Weights of a small GPT-style language model, trained from scratch on English Wikipedia.
Size: 11 layers, vocabulary 9484, 84M parameters.
Architecture: RMSNorm before each block, rotary positions, no biases in attention or MLP, untied embeddings, normalized queries and keys.
Training: a variant of SOAP for these matrices, 1100M tokens, 4197 steps.
Each number is 128 + 32 x the weight over its row's rms, rounded and kept within 0 to 255. Layers, rows and columns count from 0. Numbers have three digits each. The size before them is the row's rms in percent of the matrix's.

# layer 8 attention query, 768x768, rms 0.0877, rows 73-108,201-236,328-364, columns 672-767
064:089170172101127152067123138142175074099150072132094128120082149111197164141152097121141128126156162147132136168160145097131148119143067111120129165138119123140164141171127150140173129059129107111117139171146097088095122093095125153084142185077163120188107105102144171121086125123134178164
063:145074144124097067154092121137071119120176120178130101156128110124161176100127121064151126097148076119144188126093167169141082114118113139193089170146105104115162148101113125126100159123147161104119125212070119146138117189024141157107130139154137144140152106185131108124123179134118126136
072:199124135157115117125165115140146082107138137105174120129124128123069091149096165161102133112120097137159085115120076149156167178231096132126121179115109156122093167157152142165096104177090122089143087085187148094190118136193075139091136132122145205117096140153101117088157109133136173116
089:156171128117187099182131115132176181094163129167165121125110126168099110047190090165126205147119075151109111101174122112089152125118153115124140133096135137146127138184140169121105119152159145146108034152134176108120179076107044131153113091170127139100149137124118105131119128078161129141
087:119158055156158133149099129082108125170131128144142176109160166087071141128087223105093160111183158103173161170177127159137104117172165124096155026107099180126108155103129117092172128124137128145154097122165202141105127169118150072155124095115086118165074102097081113160140156203092168103
066:153083167108090147178081054145084146144060186118182082120157197105120121139136185130109129082100166071133086135113121111080138108200172147140096104049167189122107134130130133079119129188160114179117156185071101138103153123156128143146131120107094147143105178185118076109047171125142123035
083:090150132137046128159120046188124117114091226111149123170120159112105148142098121100125138094135162144153140076165138093101116131112192138094140182114139170133116126153114133081114113123114176122118171133080092171132178098177106114122109154128159113217105179105137117072136138110078091150
096:098154189101091130108139148123160140096140090180126126120110107120160171137138133148164117158115120200149156149131115124085171096080115152100149166178144086085136166124114122105141135120136107090124166144131079139144114121114109167130107154127084096172189071140111107088140075100080079152
078:140143126168043131149172144136202139077095101164136093102172057177145143086168116098112129083130152078137108191130083152152131083074146118090100089057140097140136189090180132120168093075113104124148121148052153164153168114085135232092086122098085153122117128170125156116130084105104128111
086:173125086149112088182115039151095139081095096150146102161097078151137093160069078088127181175124101179119060092134042115104078168138132125183188136116129131140106058135133146142068123136135127149073120142126077101137099092133141113146119155124132159160112133150088108135184147160142058181
096:107127156141139168123182054050162187139144067139112126158110082180178147184134156096118139134097141130137151101172130171144099099124158107158168141089159125219139196128103079171114101093096165185136160139147132122151112092101126124135144078154130089117169117121131145166181076165137061141
094:140105076173116143142045148154112111188136149111121100145140092206182071113116112123134087094174137044149125140130145110104123100111085143121147108126080110082124096100141095074061117159106181152096120089124119145043136090138123094161160107056147154171164202174147154172126175164111186135
097:196101121163173115128068155130096102168092073119076121139117101160104132113100158111124131111128104187158075123077167143211195102190154157171162078050131095188161099130144107169126140164142117192140061083189084054109109149120094109131114116116086129119162183129121054107177151106149154092
096:183117186119073174138120138122115098174107123097136107140129152098138054113087153113094104143133137148075144142136144131080103100137120124145135128094090149116104090087202133062116147069146145101125169153088080090049160114174101163127154166155120136158103134130149115132114139120110143142
083:093149205082165097036162051109080144166161183155054111103141154159093191174124169130107108095172147075054136120089053126106181096105131140138095117166106126143127159140138154110065111103151087152214212189111075096136138125108130122112116122136120132166119127115141146133132094139123137141
100:230082120054139151144118124201166111183127122161153096136167129073167152108100175091165131110160102139078152140144139109118167119164147069092154120168105103109152130141144065112198166116164118130058126157099105122138099141100160177067120124146141087154115093155126152112137150121122146087
083:097121118118137124084136160091127084116098129127145143100105122166126189114067134142129083092163138050126116121090115144064136081070124192080094110091122193027149134113128111179139152154147125138101162098077166111111154127128157095131217165118159117177085157085134118139178129095133129120
099:184133131151139116144128158106113129176089150146092155137168125139087167128047131133142069161163183095138134144097146153182098113122120129173060056182110075149093099134174061125102086185110081144098170133103160104108182172098148134227102141097125130185108178191127133145157212082095112095
088:079164157172124125089093128151147154158096220133108168080149142097121157151126124103103102102106133105081134159175062113139166129142105141134086099079113149149104086167137156079140125173169111099098161094126116071142148135167110152116131107098118100102140140103165123164093133115144154058
080:083070152125125143123114091144088141142170107126147113165125094133112124151122133129143180135134103146078090141145080130137160163105103136129198173144142096108115100144081087142119145055134131137152125131179093125144112072163101148053108089156165115135142086114208137096156096116125133152
099:139157147052144127173110107147203096136113122152118097076050178138136153180133158132124136125105124168161107110156120133094141069117140135113117120159145123093154138096131203086183112135073085138113173133101125147130121126096132117102127122155155071142170122121156124135114085095140152169
099:140144107126109116083161077067110099108141150130168115104150151117124114194098170154093101202119155207109140169096095135134109158097134166126093172064076127076173119131167137132137139123086144130153171105114130117056108096110095148197070165056153086114073085105121091139118051117152137115
091:171105151164127077097130114168112079133143093195124107126097100082179156166111119113101182162127153161117132163146099160180157119108132101128109148112134075177136140146162070131098137182072101122107121106109111097123054183159090171090157125119118143173109088112168167117130112148129135073
094:096161117163139117106104188100136057158062095086128129118162131177188118186131144115081141158161102132076103137143132132121125116089130146156165078143194211154098172134117109059141170110155107165091152104167115127126132167172095153133172130086102149104108161100142137122099104085108164114
110:161169131133042107114161092133119107135114155071123154146116161137164072132146141118155136147073213057163101189115176073153116162105107011142165201102066116100139167100149154131153145116073203108111084157079085096209106125115119131116127134160144146162174174107115119146135129152135149163
102:113075077081160179140157114153142162100111154190069160145167095140074081136168170147149091164086099177106113101080106143100111155121111115179126137151157093106099172125158112141165144144139109139145128129132119119110064144085154153090153160111181053146101114116093096109135157128116152137
105:128168168103079143197133148105125171153078090126147119154140124097117109127092196140099135063102165043101087174143200140093134098162160092171116162136181096153129077132131103128147146076172131164173116149118161130124132142134105146126064088131095087090126147144112182062135120190175131085
110:135083117127147137110123194149129114153155100133133159129115159158114154121155119137140163063169149131166119129107155093139131159127120147084113065090102106155172098195140138128112141190131153150100136074137119094114101122100202143126175132126123168138135118133108162101124140179182126102
120:150167136121147115092137145152145115121097094079136092139205159189160096155088120162126091104123097144099093140081205147146098109133119104161158083132125144172118205165106152152122132146109086204083098149116121103171108162189151115120111066148140117078124161078207123113123133113167141099
116:135137135089142073142177083145180141122149189123089132163158125133091109085143037173158110172102168094145103058129161116133067089172159115124130134125147107130124111142199130105088154141134110108032112110111155130093187155118165098201166103149084108173115114087125126110070111161133137135
101:132166146108079162102113110126113131066141109140212144123087122155130132101145162183107121114124098106148130113137147098097138111096161140079085119126177173116176128100125125143064142150150107108088134136129154117059104055119105144149173123054169084102112180135151094093171165136125154130
098:162154162113084113140060190105067171100109085146175121179125133107185145132104139111121127162127099120131074122160107107084200094126227162098167109149112145113100123086136101108176128087103156136087102113140128119121135207146129134152117108081086161113081101100154159075137152169166090132
112:143113094100121129130125107131097122174149176163126126122153074142138147104144129146151152169158170146107120103163161112161127112105180155173152133118105103173066106085097107119148127123155143124134133111109152145079088111089167097203131161096121048159075091128123091135135151172140142102
104:074111116125126106176118186085103155146134124137150129089089097145134143165017094157130125094131111157097123130145124076079132198122093110101145151112143153151134044087139122189145119122142137110147068120168093147162068112140109145147122123154111146095117140159149143133102188121107122109
122:153154127124177169140079129168080114138183134116121160105105088136127135130130135096156114135136087131139183123163051141080190116182154185165194142125118133161175165118185136151140068138114173159097180138157108142065146129166101151146151109133123077129141052099138155149092128082104122146
108:145111140149122127117127160069087091109158134127124059164091091166139142153134080133122156119132114152130084098149139122086104115129122177103145134088083105119161154153093133128123133094123135158143107170179151139095128133152163151124157169112150099126055104099123125159100100075162121111
101:127134134150116146094113134105150163093090156161157082168113073125136131139132062157136087114113140152080120145128096113121137116102085119155176153164132158125170101126094151117161116135139098108128113182131174139151120124166148120129129143087122160123085158133108114129125145101137149209
087:145050167174148174151127160072081122145172118174220129215074145117130151135147105155099085096137091109174178064169090042203111148087154126097162123206138119125138118113100167136107097094157163074098119145193140152164102140140103130089095134139132122105152134170139102141085132074101133161
109:192094140173123142194148101109128090141079068094065138130091203146087140092126100100094155114139179194175142116132072176162139151165161134133121163178108136154068152130154098153175096066158160113115126172151098159123110155215156144156178082136184104171134111155165131153137110106097181159
099:110111126110134199140185139054120140108096132163142165138117144176163189129117133056104110141139119137174119137115117096090126146121150145113099195104113159104161138072103098103139164159177150092158149155101134112049166168098059138156088123123148109146165095099155149220218162092146108140
110:127091107154110128199171115119162163149111167128175118135194129126085101109139149119151132190080141195128100135114082128076137131127131136120126117161102192122154092152156156158130156158148137109093147137154143173088143120139158109163114167119134137185086166101071109169129074105176142175
107:102172164184152096208097144131171100133145142036193113101133128088149101141097216158096119162138187146047064141125156127129138137146198131169171069134067157160153122152126134079141144125160119138147211128069097168075115088140116106160104071141143070116116115168181141118088187113192173102
100:086120155154130067127186118109109147111130153116096083102139124164093187157080184122148170141050142112150121175140122161183140150166176062112091140145081142150111134153133177102125170090136111132124141122064109153106110163149123115093103140109194102169097060077122173158128118122112188116
102:079066129135125117146151079096080096078128117168135153166156148127109118115145087110065184160128126140122091165161138129139156103101161188112095110145139137098072140154149138181121143122099096128148135097140117104161131139148137117126117176143105106109153152132162169204125159117129136120
096:144178108121063104135103133098091106047084130140043108094124112115126115126091103113103169157137106115199083127136157130130175084121102122072152047130104134099118109132190152158158150099130101187080089122109124108155139141130162178181139138105123129075123117094133164130180111136128138066
096:086127149121155131129142133124097077075126095032124135123138101195099176116115115140156165108110121081163117111092087125132071123112199121179123141084138107131155160108117124132080109134173159096124123076159128075121154166135156125135069174126149150181129155175128108135197080104173163095
115:109135169173136132086140156079086036161074116177112197179097136105100099137123172133059106118121125110176165166103108148147083122156144131102201146142090158127154154119082093149109136112111137068109102140168172111200169138100161155144133060099193066120141142099127135108098128095122124196
101:119110154132163162089096148156184130098147133083168096093156074154154122142070143122105098109103085100113177129137101111102081163154096156056163121168121113119046124150107040126155142118141200117130116088138157160082148091138114084118191156134086134102178152146159145098067153150161165150
105:106088105124122090188116098154152148146138160145101143114144156109187209128126132126138114104138196145137038138114157066174121124151105184154057112111013071136130134163198127187142155142100150177138147123168143142143165091170165128146128066099122087106183096149133082125141106114069161094
099:120158110136153068106116097106150121116092090099107154078086114093162123160132160061152141174117107113151076117079156135108115133126116090142103102182119125121150177156125082168166164164157165068146098091114073120112085120165118163196122198125102184168080137181117075140147096148130162107
097:107154160105113098093082134103091117223133129101049150141086158123135131146179156141112114163093200085109143145093176106132097140122137144166119131139160090117160088097140129152123087098192171138158166153157128109123142087067143225131125096112128098126154093058162138085037117096111087180
104:109121176103158128156117161134130112109118138158143180142145109114100168130116088126192123148145136131126125193123178158096144168123098110089166133157125111152116148130105146040130091165145121051111118116130102181093090216157151140150173172132084089156156122168140160109090163118145134191
088:096071144130150211135170161171139128143111109133222130095108131188083082161099137125148071104161148146141060115163094120101138127110123167116187108160086159097162144167123093148122119101178186136163163114106172141141149182140154117169182128176143088099130092159110108148092203126143101148
100:114069162135161106155108126167186137135141147082141101039083072126144152136144124125167144125137178152116131141112158138165178100119116081160124096070109097133143176164123091141140136035124155139167122132157132159143077091105160051164153114019134200197163087176196152144156196175140115124
091:100115168172164158153087152142147097100144142109107129102119134087127211119125168112086100135108107105140137132150112085105106165138084085104057128109082131111054096165142183128162161173101148107075127168129111169116123139133125137136152124165132163128167123131129108105114063119157191144
084:149146105097099109167138175151140147135171125153151025135179123113166148129123144148161144167102094125118160123098141142064148125155128163112117150191141114075164119088109075149093135116118184173132067177054112127116135141145154101152136096064148109189218086112139137117094158096105110166
101:142164155093126144110126136130109109116160139138134099169171177151075124152084129179096093148140125131057179113171111105140181124101058130075098098154134111166135102166126118131153121137183089167085086173092138149172156109156131086137114127109090118191141116063127042105079089093156163069
100:174145116102154108109149096092131119093082144112139087099169104098116132089091164099146187119160115176142168178121178181171104119137157143171151127156110181093121200109135144124090140094158145138133080154133099185127107072156115105106149153139131104120073116080151159138087134112111134099
095:084164108110112065134174080132141142130153193124082113130155082133126132108079122125042148184123142151126102124122100123177081111130119106165186138109148098062165093161125171118034109110175101179126169092114118157111083154143155138118152135145153211143059140079095097142081127176121098114
094:107147113111150130100125089130167097120090087086114067186061149199183147151125131163110102104125111143083098124117138098147114102108115148072099154130164175112141121144059147163127119192127193159096125201129091142141050123152134133131160152140105087136094116197093135032100083103106169111
105:113130154135135110163152083145088132102159100132104134153191151140131137108047163101146130094178166142118079144158110132129163085101152097132137130141108091152159167043070128106173135143095118171146090170144145124170088164143054137165110100115134180134144170130127099119126150194150099073
103:143180165118167098136144115168118103139108168078131129118172107130148099104166143131118104173091077147034107152134122142134125068073130102111061171182164134148101158044129107123147120127116130114129124143050151075169086070090126124166137136173157159142076132157160123174054144066121173105
102:132175074154114068100155135078116122121104188149124136130120102135124155174152099116150067148089105110101121132099179096112079095156147149193156101119109075102097153084149106137059122097148121161165130162116186125137106150099115103121132128169150109085110149092084114105138134138143175143
099:139119147101167090096113090158173098124147116117171135130100174198146157114145096143153180109163117151119154153127100155119127075162094069092107091141152159132134136173156162159127135177134123079150118135109163112094100100148141148157184107128146166165092169140120155136079134184178115081
105:122111136115098156095113143148174146150119154102141107184126131170158159141196113099060105118137138172190131083096134094093160148116088151203146081116122106145096138122171128180131115094104141156168162164153103118077083142199104147079147103166162102092082053123091121124149150111088144167
097:143137111098099143097125175145137142152104041145127154115092140123151127183071111124180113108122153137224108137072101141094093113074147119124160155127195111111160091143137091085072100086176176134102084099132081145165157063129158100159108138129127195127074144112074162125105127168132102131
088:103122163103112115106106150117113110124170145113136125151140089158132107186136027102159077126102148114116141113081115107136173098152173114123127097154105160074115078163140165137089140139091120129095116196114148119098146138104159116146127130132151128117137109103140089128173121137095106117
083:147122134062105171083106104126042122116082104147164128145084091093124134127082155154133225111167122191100131073085088144134141077170164127165114123090141126049158140118076133105164117133102105127123115110092119112080141089121152104126116142075134106119144144188134111083113142138119151115
100:128131129160118110190099102109184173171087174179123180056136139080119092140181087069155161138129118113172134154094123134171180188170145111132056152154095106185085096116104146160144159109149153066178117141137100154176106130102127112140107147086158174191089159122111124142145148161149153195
096:094085074135108086135062196114126164119092114116121080109131120103159171104118127108233086080146183105105171143119173139103134121125124140136127144064049056104109185147100072173130114113165121135094167113148106108155099158107151153157094134126120105092100138152134198078121177161107149144
094:172140170125191126149072109180109132123149095140106101162149131128165125160156144122113086192109097128103134135152101160107193179095118135077157120148111126135161154106114125194084111148114165134112115153175122167171118125154116143134131085120157141076126162167155128171126175152088128125
092:130112141105152180115133137074163123090092102191167158131123180167108169126188086141120191114130137133131074110072074072108139163089130093113108154103158122177153137109158084116132074134129122093159101149165170175141101092186116138108149142071136130144111127123127165145152146142121153150
098:066131129120106124158167155129130098127091202130135129128152134091100131136170133169103166124062084172131113179190109168186103165145142140118110131110143152117136119131114136136093076139179095129130102135105103090145142143120129137137096149066122088130111170147142109118112142151123136111
085:139155091135095200075171097133086101065126120164150095143156144129153144149118152138108103104108180116120162116133071092142156065100088106126114146129119091091115147180112135192048087129088077064157124114118142172138091096112172130093157095143159092114063133091111153150129158105077113178
082:141148116135129171105155107139097120137143121126137115206074160157108154151180144160210153095131136119100109077133130050156077104099141156124143096176124101128164111098169106170107126072139126065120199177191151177153130101183152154140123190149132148125133068146143120147099151166137164145
092:107072144183106076142117205184072079087148148124109116178100167112131134111108084163119131149105138106149117128166157115126108167145088083062155134139149136189149100066168168114130094099133204070133084113150159124143144146135149083179127164149090154169144117156110095112129054130144114112
092:120125110131167150153136153153116154131157152092105081139162185137133161125174166088116140148143148119093135171102121118099076134184178151110110139124072098162093186121096100169147121119160112086076191163185171112138140134112116117167141147092104095111154116122114150071190189110128153145
096:118071117120126124173067157119135120094135150099127102101131142147128130123108100107141094131053115124095136110145145088134078125105159061172181175152150159148119131182147109124120150109137095134155140128188086154135178123099056128131136131147120103146145132120132121133169108103049075145
088:092100119080177144152110125161166140063120125120167130149120174151095118140136159168147061144100127160160074153107062018143160118148170159186122117101095183106117113128108168131101129132149096195150183163059113128136151046161108139131169141106142081146149125086146098095117069117171160114
092:094126106125097128118092103080172125105108123124122124146096149129097140163107149112146134101193159130110122181118111147143131106148138113136100141134097089124118080120102085164125134141128184104144206109123069140129103094125144087067164158134125142098143113145126143110120108073165106134
100:044145156100068120159156070142110128091168092142157139143098118154111085108146117191075144163095117192096145139128136182138150069068149172100073116158111097072064109142155144179133127133080124121160145108081142099120081171108150076180112142091130129095141131145122140230097117139095151174
083:134081180090085118141154141106097163123054124133119097161110112116126179119154098052096101110148149142137138149137123103131156168193144145069124120162059170137145074179147182164162123194134164157130095111143117176140159137130062174107102127115087115097175140060131105094149070133149169122
093:129092076156183169134130122218133130136145154147161185128163156114091092108144105164156132156086132145126102102163112152130087147100100106131080195139148047171120150134149111162145142159109108112149154133156132079077146167125076144131126179150120146124138136118095069127122107198121059114
119:087150080086068080071154123090088121132142164197048130096152145122151110122128210134144107136069148164139181068105110160165100144122115052122120161178116099124097144141047116098107149177076145162112091145109120102092127145131159091161138072125134131170155169114127141138142081117107086112
099:089137147148074176100101144172127103153111120150145135122125146174183149154153147096134173092109134111131180110132124126156129098135147110088171145146196143129091148169180188068107110209147146084117083114134116127140120046165144120116158171163088154173154157146091172098125159077170098104
097:120141090163104128142068105177143135099132157143138144156120128095085190135089105170147134132129107104124107165085161130104145109160116090088074141177132128131131086110178120222149126115107181138115152117134110111098140150092101153177081059150149067124150179154087116087131145114112151114
099:074094136078145143058155160069160119121093108170074157103118136102106102056029128155141133112128129121115124107096083115177068089125130081133156134153041095067154118133158185133105151093174168122120100080133139155138119131191139135107098136112069147202103121132076127123080169086138109101
086:143057101199095109096149049098115120152099146120119088104085164166127094127196099218118122071081094155096172080153123113073136102091104095131147154164151108081142091159093149161120116097134141184095181175161137104122190132104149088094139123141176138151059055097099097082134125138178053157
103:163064147142108156069142078182109118081140190117195137194078085080140137101116170170115105136092161126113170135168139153135148062087115105197096118209093081126195142106074103082147076117156133095143094124134089152109136180116192150073155146152155097113160127091129102112147153154131172153
088:136099114128094140161160138147098184118125130120146119173147138162143183139131134079107124158130129132076090090154116131122112123130133128143101188127089158147112123190122105142178137126151109140127126124136204104113184155151113098156165132159135129158084142138096157177179163162141125106
093:160072099122167131114101079090110103136114126111141123136155073153042068103086113142087212080075095153141145096102105129147148098091163079099113092124161144106121124151119135126112101132131078053087123101118170129177107115111096101110126111094143169161150150195118132135126073111080090131
087:128173152148098189090108081138139111177130142109161130120173119147192177153101120130188166127161124134098125105104117077163151113128105133170069100057140155155144137168148171071142182104093133160108119134116071084112155138100148118134082165102175090114090115095148108075141111091127116108
083:131097120120097146178164142141181155162069104162133182177154098138082159099114121136133163115131156155143115202141114109148161149115129136195162104128082122064193172113145148098132122110169137130110150162146120104163131120139155180089163086132129137065141110098119139114113169106078137174
097:095169133138104089182123182213122114128147164155123112078098115102134162136128161162103167119117119122032109154112125107102119110083153131157107124120102087161138148130116106193112135165131082151090163116173085114164070161152119114169180138136140150147190106115100118052133174070157097109
093:090167089189119063126184178135143120092145139164088104106116085068093162096129107135154127106141140123060097220091083101155200099119102183178147169112062120143131150092039067108217156123133154156110161164111138157125140148129107121151129131121160151150138100087181095130169177120105128124
096:123144160152122161134078078138102076133118188132119141120142112100185125160112086058142159121137149104115128101121137162180119093130079022121114196072109127093161162165094147181083136133141085197134132103140156111110115157164151128162108123137169169136104094105123151130196194109125069157
092:120095110102134176139117141126104127134056084156096135110113145099114106146055147111125128058127087126139114161107105174144169122056136100139161095097182151125127152143137098164140122075093070081097110148131116105134084112167143167074121106117128171078126068144151108156173148117100158140
111:165095134132170141115146131115110123060111171123134170092138136099098165103120105144168155096157133126147070142103120070105081121162185110108111137182086137139122134076130045111147085115157211127147096108079095110191084154144089123113099080123116114132195160120161134107136105164162086149
098:169081120090124120177101157171116185154119177098105107108119105095142120155207179158112115176147130138139115125066148113099107155121105103095128121172170115109116156143098108112119137137129146138157125138123188128132079155107151143180135056109107128122160146118082117045074160102089094175
105:154073039085131113199151111081154158104066090105043134140119100089181179166114118130132144164073107136103064191077146093150085132138112176121096094170092125150143151173142129113127142078131134159117143159179144167106088177155143115129151049124122119164116089122103170091120053118082158142
100:170071073143101086104086234166170074148214097176171121164136103154104140141170053065129164184147168115191104194144141111044162142144115071058199129122143123116127083135084126074072146107151135178087139092123152098134065099116167105141132095139142164125180122116061092069104119193147123133
106:089126152162108118217078162157129067155146095131147085081107057127167130157143125135083154088126096136136176138134135135087115095064128129211099150100158150172090121169168125174152130164097127080118124128132117168107127120129110135150123055127100114107078125134166136133169146100127179109
104:133151140135131100091130113127160131112131114171126178146120152125101153122155068171102141125165126206115085157138111213149145123169105110125156113148148104138152124084227140141107142149072099147105125139122107101113175132140158099149094183128168089100114119143102145091090137149179113152
102:050146101132120091110119044070188103140142168121191143143123188072172131138078142150175093099116049104142148109114125108147174100077120097153083094076106107152138137201124105105099146122108128099116045177141098086074173108142131110148126129082180153101122162144135153088160141113170115107
091:103128136138092105081101159175048088121113105123129152187101076102115131120075161124079175107161114086129069103177136115132167119178142113133182146135144085123117147129123138153089140144085141182093074160091123096146151177120134079105132107123169165152139111158155117169124098153157113185
100:123177136147104173101132063127115139172118138135147134091138113071107108117126138116134156171165195067135124094084130110080083121149140110100160105155130068108132162171129110143161122146156122157134123145148133129141094128110137069188169115064189168138076165134149126094153187118156182147
102:086146132083106166097121144095117173102105141131154070082129076117125072146075157120136164081146083091173176124112172089089223170092112114074159159151135131124090123061177163136100159137133179132112121115206097177136132157150078124159059130077131153142178124137144152076187120175100118100
096:189136151141142150124132113138121111100167058113174128143125102158090134139153112151151118108158179168130206110148068124141117090158120212154179141135123098161102117107166111111187075126099164068171170131145119144113124144197122173137152142137139170131101115086137145165116179102135149147
103:161099092092144149130089136079143059116151108132092114190040121163145134116177191148084187088129087115144055114142147082129093149125104099124128123111191075136095133132070154110146114088079100089095206125194112146088154117202109181141163154102166105130135156073154074142127126082159127127
# layer 8 attention key, 256x768, rms 0.0824, rows 72-107, columns 672-767
094:142142083101170139100108148171103132128150157191117149096171161122127041109181094162094162160180128130102153111133166130129119113126094122122127160127129151077084126151088090115179087112126109132118047135118170176164134203077090075137092137114139086134118110109081119162094167081068111186
082:098154128198155085083111137093118159177084159132156119119131155210150130115130173131150032118153092139115147109129120186098138162094138081141135131106188222155153160145137117119145153088098125174099129144159101118136116160133049084112144121084154185062157143113141104124099151132127155102
083:137138147224143151155126145103141198176114080128152169096183111132138132149090093125164120178120177100094126162146139126108207136117045102154195129141096128120100187148097106130110166141096118146130108055044106114150160129119121070131132217140121133093115137120140163125149075107141124090
110:158082150129140062152149141114140118140111126077111111090172129104129155166084104091126206181168088149119169080138159111148091113105164128146137080126106127131099153172079107118095168072137128128152117051097098092112130143076135192121132212140119171144129118153083150135156103087139128101
088:148101125130130168127118119120153080145113115092088125161142089168109152190152099038181141137109099147097149144158119166219125116107156157126122079114121116121156108074151157128082143085116047161102081086123070182097130071114147092080115123121094110077117085157111080155136025162143096135
095:129117112132118070094107129145181097093109187158145110101131115178120118083129124164060169134132163128156111107103106109086152164156087129080072085107138079141148122131161087111113161133103174070130097172095112108163147142127198128088167118135103146098087148179136111103151090186108111099
097:085085147157099156120159196112061154109137187167156143107154127105125158112104139104122140137065066061149087095129150185171095123165124079094188175107148085136068127149169163130032162124133113198121143062099133140078055110171147152135060130192137179159148119145112137191174147103070080094
088:172111108104148072091146130153099137180099133121099065121101131090111141076148147108108137087167082134117099108114126112089096069125161174132120179141114085104163079125140156169118124135086138124121106119132142118118094164136089132138141105113188130096135069119103039141151094126127143175
081:084153163166121138131120159146097128118128071177089131124148096160140075142093140118144103118117135100130191129172107154108153099090125122105142163157166114181126089120124099156129185052135047163126112196165127106170077173118110194142145122153120162191143113115154140082156073174149144129
089:127182104124144132103085125071169215105192126135213093085046102127083103066169158134101092103045065158170114097066190091094070094141184121137098130140150170113082099164095103056122155106112143073124070123117177122135139118167207062122083054178141115167084112084105125137089122112125147067
094:094141139129096206134114095109101089130141132166147129137161123054104111101152152151114092133142126157133118106055145151034125153160109128116116093115177072127120109183129111100092116067124127125117100138085237115158137105130098100088062081156099111104087102153117108127201123143114112099
105:112160174160120124130087143122118159129169139106109117123127154174095143089169103178107140094167093189121142093118148150132134153120064137124108164152154153125110116121133118165151120131145151158089170088189159199151097077089157171092181166125191073104128121094058106157077198203142181168
090:099158130124101067047194157190124080136085068079148124179078180142121096075180095141134105134136160127138143138094130120141118102133109121185130126155154186081166123115120118145129194135174163122110094120127121145176143130123178096109144147155162150158151141148125111107179123140159101118
094:161145143070128124102196116098058102131114158092118098183141128043176126139115148117177094080099151121105046070177125108159076162091142114105150095149148130155067122111146153102122112112137137092083123183107129174138126100109071045076195138105103156123096083127160112113119118057142191123
096:136131181152137155134114152137113058122059188119139136142130089141120173143133088148127160135123140184135162076124131129200181073131095103162123107122176137136130158042109098139171111137156071156103134104121107110153144101123113082095124207080153099193166170120147114120120167103106154134
089:121189145145096152177130091148162160135180124124145121172139118144099093156138138079087088130138108145143183155109135130121133096068126125111113119065141063094150132129059119147122170183098090146135138104108207132137144110122136099146147097096147180089120146189102122165148091114151159135
104:114156097174159164117167153106021141136135136105133141132138109168140109092094102104170135060144119077125112072174092150120113077134144107169143136103128041135136096085119150130110075118081101128088130097103103070114133208090052133178142123076132100153110137144103232152127152149093161120
093:140147101157167147154161107090136104120146090157088141152142099135116110101168132118071156090114130096125154110115100186166091148128097125110076147187165130048133158138132108142093070130099081124131160162153189129128079105175091150128078176149092180110140070141133169119077158034086130123
102:158112131171056118177148137150103060104081074158097138095139101109124079127120118071118159184129125116163128096174128182153119183170070133180140235129120158159175070146168147130082103165100162168131079086112063143122128116140133178098139173147130144055117113113074090162160119129150091137
086:134150105159131135099144163108070125113130100116165109130132134182130092144116140091150135175110094136138114148160118174132154142133088140131107109098127118104160121091146135147116176121219202192145152092108119080102134112163091095106147144141186104100182122132146071167124126117082088128
092:105156172129146126130072125131114045153149102073139151196096116149139125093176131119094109148154115106124124162136139173169064102106140090099092138155133102096087101121142151060097177152175076119087108141068137107124169188094094124084114119149090113129166123159170190112159138122146170080
099:099138134137085087146205112133155090105120146146133124066145149054068127167188135135112173180111167124105146074152095098078055130120133132103148117132137119160146119070123092116113103123083114150148082154146144116060112102124117103089076124137189144124108123129152143114107159108110114181
096:139058102081129143099093162118158096073137124143083142113153072190141075084094156120119108151103144133182133165133091128131080127085146072163101135110150109083150132130148103078119138078225144168163140073148137152164136146088127127122098122183155057088180127132120146122101125145114195123
090:101086101066185140125139168126084118117145069091077202091160080178116157152077156168103132117100119089095138138172109090128102127118191092139068127171146082152135130100124117082107134158163144121135184150132092128071161094091059149116125102087092108147111099109167097128101158179126099120
091:131134105173135119183130178102112099107124131170184187156139180155101118122136129139127111164123139143208137102087177113092152132135083110132123089175146148166208116119140147113129117114126137209174115174066155134120165102128141100094101093077116134139137168102162122152144143117160151084
117:129172152116095128101128150160131137119119103102151095107160103106150084141145081108141126164172139132137094120160132127094087132131123133125186112055156164159149128180106113163087139132118072132116091131152152174163168105110107151140129134158108090120166082122116145119152101120161134185
110:092146114114155115123128158160083173121106127085067162136142140121066074108135178109118151117145195120078140091063079146039076125121115178128155043150073123167154146157117095163106105101110040072113079096150145102094145145104125111113171179141079101063109094193162150164084123144109139103
101:168081134143122133130111147149111162101143083165143128150172166127124153067082060099101191149113105091076139149199153113111136121069157102079093156111166059163159160151153210157185096092148103111125137144158075175104096061147112062152152108081161165195121104097176137149146177118178100107
102:099124142110212063122129139113046129081086084088108158106144167128180175148078154155131145152180116086174165115177068147102120169132121148139171140080113121132165093137096159115082124056145167079141086159130159163091159176138129174102127115140113166115106114152137149184088158151187083137
106:173163123125133158100067084139165148086144149127044143131146047113120130158122101176156127129098145136179116130060097147129115136103088142093106184128161126086058130093152132114168167131138094110179086068167190124142131112142063125130106156113141140142113098135151175140111114117121128140
104:119158138090094176104119080112133085095180128107026051072148149142135147097149085109118127162155111109142144165092187130139106133101135100142097117102034119078111145211117154098150108141171127130128206138161074149129113144133106165139110098144146131138163195127178054151140139090146107100
100:169092112098137174095127123118133146134140140051169112139095127143103102162155097117128115079113083093117183132094143128137138182163026143151111139148131086129109130139125103105229147086157135113140112138123139161108144139134140100116065085178148117067123106116158127115093098108108101114
093:145117130143056168172152138117143165125151125113127179139131148144099104132152168122129164096084167106179100152149134128137144182183093052152124114145136131162095088137116179086140156165131150100136132143163116147155106111098161147087138163197156120108125152159112165112098168187138229164
110:137134134156125170122166135162204131077145125110168125103110182102137145106171105110129101183124033081139171095140097184137169070131080117152133050186129136057142099169134075066131165090189151156144075157117165094130130112140164139103134137166180116153119135117069141089136086147124067154
107:136115102100171158130102124118140154134105166136128110087111146176130055072166161134186136137126111106072134164098094100170087127111118161134134097119138197104158155170087206111171159110131123139162136138164104111130128106135155134123145073158160106108119083112172145125170145091180210058
124:087105172105137136063130090110108161066170142171171062150092149092140182104168125146130092149144089097181168123107163130084118147194144134098134083041137135120148092139144166133130093158118171094120120177119160140112135155169074096118133135132161122179102129125135150120135191115120101142